Part of a small language model's weights: hashed n-gram embeddings.
Each number is 500 + 40 x the weight over its row's rms, rounded and kept within 0 to 999. Layers, rows and columns count from 0. Numbers have three digits each. The size before them is the row's rms in percent of the matrix's.

# layer 6 attention query, 128x160, rms 0.0408, rows 0-127, columns 40-79
138:494552550451499511518459539548481408500442496499511441536450493485530565536517472534485462494567443461519459483507504505
107:498528506493567468456478528544527492492456482510623476564479510463504510435506479507487537508508502474518497518502495511
117:489447500436514487515537453453443509562545453489451526488525479557446467508556520455492520487464561510489525493553510432
104:456517520506480509486445493533446512546492490505515484450516471554494519588479517459495449503572407535544512525479535484
115:456488499421474529477500511483418475544442519485483470439534493553508562554478484490494457516453474505498514507447510509
118:465552509550437486458496545517531445428443551553521509521439512446521522539528441514474492439448436431559429542460491546
107:567533458519424473493458550493568521412483575548490547495453560392543482487508434514482527473467475433526419531453426564
109:585465534560532477527509441500540526458530462504498536511503478500479483473502541469542527451506550488482500468567499488
115:518470539515579477556508422545498455494491436472552500499498460564436539514546530467549482494509536558451550476583549434
099:411538471472537534512449525460500484577563506507473452490500533512511476500475470545449507521539460464443514514476545524
092:498475488483397545491439511518544578467547549523455500458485558458499531507562466522463503483506449456544443513442440545
109:565466525494579491513518479576510434462460456461579493506515466547460502521532515415560483464502520547545536437586518460
094:534477537486517478497511480485473461481476453509607516485450425529522535478500569465532473493495586565528580458566525464
101:398546526513534559465473523437462520555575525539523488474562555500496464501427426528458510536499459449447471530444473528
094:428490441499422499474441532409501622513523530528467497464496536467535464534499477553482517513501480418439470515412430530
109:530477488528482500500570488538454499468445441498498482513457451485502532497541610477572440502500562580526524439566514458
135:549448493511535466475475481520474485492491440516561504497479464562457512533580528485537450507487538482519544466576474426
093:549545506502471559509534559443493506536485520492524526499593488484572486481488490488497516478442531494504495454443534542
092:552469577505582524485473485520519475500502531502530527546417457491459446532439474468488494508539463503552484486555511453
094:497464464538486466517504498476481533537464476511468457440531512617432544489550526509511472501498439491449543482453509471
121:515482535478485432489548511549502497517452474473534505496505463522528517550640480466541427449456479494538517476499503518
098:518532541508527556544472488463506484535534512492444550457526477479461428509590480529474512561494474524527495596512533512
089:535459546484462540500532530458475509470548522502517509522490473433495510501500551471516517484536544504518473457553473470
096:555482467505519521527435477443530580558530456455526452416527479478516459430541546541474511564486529531531488524535447538
112:533565593461522515540499525527544447446459522511497501575563526427547450462471399399457541504473454506493457545438525496
091:505488534573435512472519523466513506441514523507446472507506493424581495445407520530517500518524475556514489494481516474
105:454502507519479546451552519513486526569460485450456453476567537549461483466447518554476557530489512532469487532534516508
113:491546444512516471551427467473487538452507518511522455485498542513525503507474421479493465485486477487539461507489488486
120:578440500465545467553507479531461505497455429511571529493468518477469493546528515457548484457526519523541573421535534494
100:455501570459598458473517575485476498476409497477403442505566476562484490517483464469485487581485473548522460613523483493
098:480510542439503476504501543485481487473445510450548495570490516427505489483391451427529513493500551546516489567462457489
133:460551473531489522508481494511578539525449555527523503549481566456449472459425466517470571535470541492472466523455467524
103:504478493480439476446498554558483509471488519598582523467539490505504541482501439449549494500436519440471533459435505481
100:475536525558589504556520529544476432503511472489531573519507508491483538515476513503486528486485484485514517493502504520
106:527421431528473476522519488546466506481571537503481531513446520473538472481486642533508508489521542463514481435520550505
099:483515443499517536543430479530516449578461437483523480487399505537471472446454505492511499578475518543485530556495502469
100:509438468490459459480491485519480458494518471512525509417465494478523547528518500481553509472462569491463544441490496512
109:448524581455534505524557535547439428553502497430502448524507479515481533525525523429546474494465490546568483476500443496
112:513482555458513451407444543541506517553472502580549516503506523467449517472480447505511564503474559428505487521529483491
100:424572538490542526529466527487423489446478472485478504581483485500498545482416504505482503487587500523526437554545517482
107:481535482474500502466569555500487436464472503532532486506538501497544508529538436452529493479470480507516486466490476524
098:487507497524531537522458547489497540475517509559557492475464476444518602473482488529523516475490552494531472423544474546
102:427505523556441459435560490455547527495533540502527527482469528439514584494529517532487514470509554519540493515530527519
104:429527488557441521462514456495488521511495476425436463466556480553444533502454528565456522562537506574479493578465504462
102:485564511494584531559543543520529425517521529483430504587559541491471488481512529447466528558501462545498467514503465501
097:491432443493536490466539463573459526554464501523479493443468525552436537551491518488554533509485563471435559461525537468
103:543480589460462537514478522532524470426505515568496466464514496498543511493530469471523479507474424416486461527527506516
117:472520485441541443474448501492447502480441487514508502414495485510475531517475496475529479517539493524476546553533483474
099:559550482571501504471601481570431496569485498460468505537525478540425500495447529563523507540523451584500465530547433505
103:513481501549538506473485569491469469586497500522527499497479469509504404528516512483491491547483470447524505477458525514
106:469505537557546505558458464456457543478530491414500516479449479496460495539498568540519456506573557598548527458513520446
105:523501575493538511530531503555496488552497454459465466524501508487493438502505568475465518562495511596614477515545494522
112:513531504493542576513499502539423424487491519478524503487546550549507558462421464460507509496483480533468504512478491492
097:546451450504432498580462482462554517505577483510518502526451499487602405489532501484506478496515486497446520431452555507
099:454486484509455487450524485435470521561580516530516477470524507446500489478481485485520477476483451444553497544496526465
106:504487443494437518516522466511513430553587476506512516545493532465498432486467580516467504519486492466533470505519508460
096:488498505471483494432533547482488564528504531505514441479498470523559492533586429492509487467499514484525498412516486522
101:468524482556477500462499550501484533432446459562516554488509518521480555524522467482498502403436477454466515467547477557
109:524475504540519476491506463540428444497438475460511572459444493545510556515468533487535480490558512504451552411523545467
101:511483467514484546480516526527510534451408477533452536510482507575462557521546418439532462439423458458426527513489569516
126:511497467404541464528470487535482501519475463520508493480471432514472526563566482466504441463496518513536509505564504489
099:535448512553494471525505473467576493431526499474510493532445487567456487501504523503511474497518389488442506510506592452
098:495472484521481550572477501468462525499538467548517527539415514452451522460444505505472517472572493511512537451544560509
092:504513519509546506522483505521505484512493486581544503468518482558456525510565481521487497491508466377497485495547513495
076:525451457542522404415465455537549514534496482534465502481595500520419472461541511492487513560520483457545535492496477525
077:461515658509568504613506465455441463582508492467462573523490536538470564510490488409475482455519472505549485514503480568
086:536523529543517496519508485526521489458491518554478437516424552430437535540519533545515520484516527455422475506491486471
088:556447480494432504498595504463521469467532507515439493604489454496457489477561577516497533500535487480475482448509538461
084:559511517554460551589552561473546459405529501361577445533458514464450517566523464500473480552513512423538460551496483507
097:549448436583576497517513526518570526458570517489467460500503485477544484463496541581507503468518564446525492465488486458
102:505569561419455501456501472478462490562462482482542472422536487521471503520487509442561456571488460562533479531542464527
096:499551509533473520558521551453520544458458532478585390485472532489514467545456468496502500535550468455557458531456432549
084:449577521427503470547513505480428528566519465512536474510455493523428441473499497476515454451538507503425526483543519514
110:464495477516449554427513508463465512509485566528466496491522559502506491488462471551482514550570474376555450532426517567
108:432584506488470515457506502477399526542495516514515466476529535530488469512460448493505465578537539522486468536515491536
104:457461456573500476472491541516546543488565507486514512520536511463552552508480526534438572541544506374507492512462525505
089:467537521498525583454443573489531509471525574554501497511543563522490475468427498518443574564481484451482436536434505557
097:555451498534503522509476561473552516501497522492446446478532514530538505521476515579479556511532507342485524488423437472
112:591492553543489451472560474566479488510487499434462502516471505531492451480493556571513473436553558399421562472497556458
090:493467484502507497524480531484505532473582467578538554576540489502437470494566564479436494457495443515501492508504594508
103:503449482529474421496545464501484529506519472458497507507430440467503564549565508477552455453533520518495555474514502451
101:496495502468502463513549487557435449501437423500533495471422476512459521536519519428573443490460505615492557457559520468
152:508545532513505524491511534484578525491533571495480472565529565460516455470503500525432572497536511419503434505467514516
092:505483519514497486536584503585483452457424473415459513510410508509504538484451488498561502419502490525506498475537480504
106:474486513459488479466548484541444431531429472447497495448453446478491574534524440503571459466422489506470562480549533454
096:548470547479514573491516564500539425531458530498487505479460499454510480505471395552538508605424477525470447438476467523
106:532450453536522525595464548494486494478505499545464516534505479529514542507520549452472476566549500474509441525505516476
097:527464558497492495444548579552514425457366522493516525489444444515472519516476493519507458502426472538557470467513542525
088:515494443477487453439434511447557507545475459634571517489564472525405533539510477443480530535457453494520518561503493536
098:463518440551464526573491482502469510490475489520423444492486519520527514454443518471475495458554545442452533529494467470
082:529503597601520528496453499486509525473522516552520535563510493514503488469515562469464524526541479562539466512431531458
091:548500607536498556530472552502493492427402506505521588523477482470504455451458546457521505450465519573515474524443493524
086:508482359483480450516520490432532495523516472524573542549499480469478547539524447466505485491519504499555538500548499512
088:466526528487496490510570450540466462522542482450461562481488518499517440510460472559537512517495585571464490457522421494
085:476497429553533485524488498462475587530521497547565524524504463444496533478498521404530494485534457479552502491509527512
091:516497581416523421430437491459503493495573510512579516540520454476538492505602506466480487498481422536524485469495534525
095:531526612464486566550509541490528430479471515487477479497509549492522468495476491580465523551490486531502450487486423520
086:522519586481499548513457535471539464467476509544511497526533533566458458492461503477451535499492466513524425533499486540
089:522517415554467442507517480508499506546499514541452419507510527575504560527404476492527506482541555438486536479513497474
108:560535536573441525510484526489490541411405531520539503504508463460510487450463578458523476479467487494501512565418511549
088:440556510537506514471471524501446548565529481445451449508524511443485573470473482545520509554566451401503436491485462461
102:521526537552447452481536470573487543452417533553508477442499489575505537528420522459535508422477536476501548522488563493
099:447566508481476461475398427494465573539491500498488518497515524520482468477467512464535479467539474499529561479454476455
090:459520520561486554515482526501465546482484450463541475454504527517476467554525534536542452487494483575542570494496418546
098:548545544449501444421480465480520453521586481447480410488501443498562473518569402499484514514541479511524522470531507424
087:542483568572493503497520588428510502490473491562534550520502480490447495515466535480503452536449454501562432526488556528
097:496491529551514538500446433512522494502428504460478540459477481550499471501481489506501516514512512534444472459460448441
085:549505546423500490527538445437532473560562506415392476490424535503534474512515401519512544473516551493435485453506526445
078:500540482525488460462495504492467536466441537511506480447494482453504556489405433427525510447478524466520542526518533499
093:525485442542483542509421498447461523479427496592579486443478455477539496551510540449542462512391509555544516496458537564
101:489501557479495527507476560478501466482475490512517492469532514505547520527535510426497486514437454605583499512519443497
088:528502651510503555522455526522511453465502537544508546567538532591499405505507545494453555483500468516539449529474524529
085:504527556482502505494484468469493481542522498498466435448474471502529452475503470570542497564481475515433481523464526437
089:482558450470479504445486505524466526569501511522423471475544470514463522521492497485540513473447533435468551533519517450
085:454530505492496468530549497564504509479509503421434481464485493528515469547479477583532511501482541565472516457578520517
093:499546526469495527480547594480453409500440540485417522446537478436509530494451471483500530513450467488533474562518509473
094:524515533406464525481424512539498407474479507457504457450540486526560469493538417469481493504505436538535495445546468482
093:515423451495489477514505491457545523546507494546531537498480512520470514547468402557533508527490547546513511416475471487
095:472494539504499542536570480532482517450564487465409562580515540524464436501511598549453527478517521499463471527549527485
099:465466492506538504573517472527508518531448494490439512538496515511489574479505492485495502543539542489492478462479488436
087:496509497483500503411517500508465459487524519411434518455536476488521532489544551538488513465478539511426482486527526492
091:467467439524480449462536513492485579485523488546439501517522512547475471527479550554472512521538546492469548527544558462
095:543533426496437567543421475492522517508449478539498489467484484490477448467409490519524508478491516448480554550476441541
089:485482490449485513522504541564524350466432494566545535519513488521521528502519446465476471581479482578528511473531477535
090:489471525558470556527494532473458566457475454518502533471540490536472469567566619498484459522445543555522504485497501512
078:488557474478506487514539532514493519556415474365443427444454483424550534482528472538559474473449525489508520481523460457
089:459558404425506436498476457542486491586551457497548439527509477538490536512559466446457511489537468457557529505574495526
075:524438483466508514521504444562480414478588484572521499521512520538457525535549520580456549565560480493422493514517551502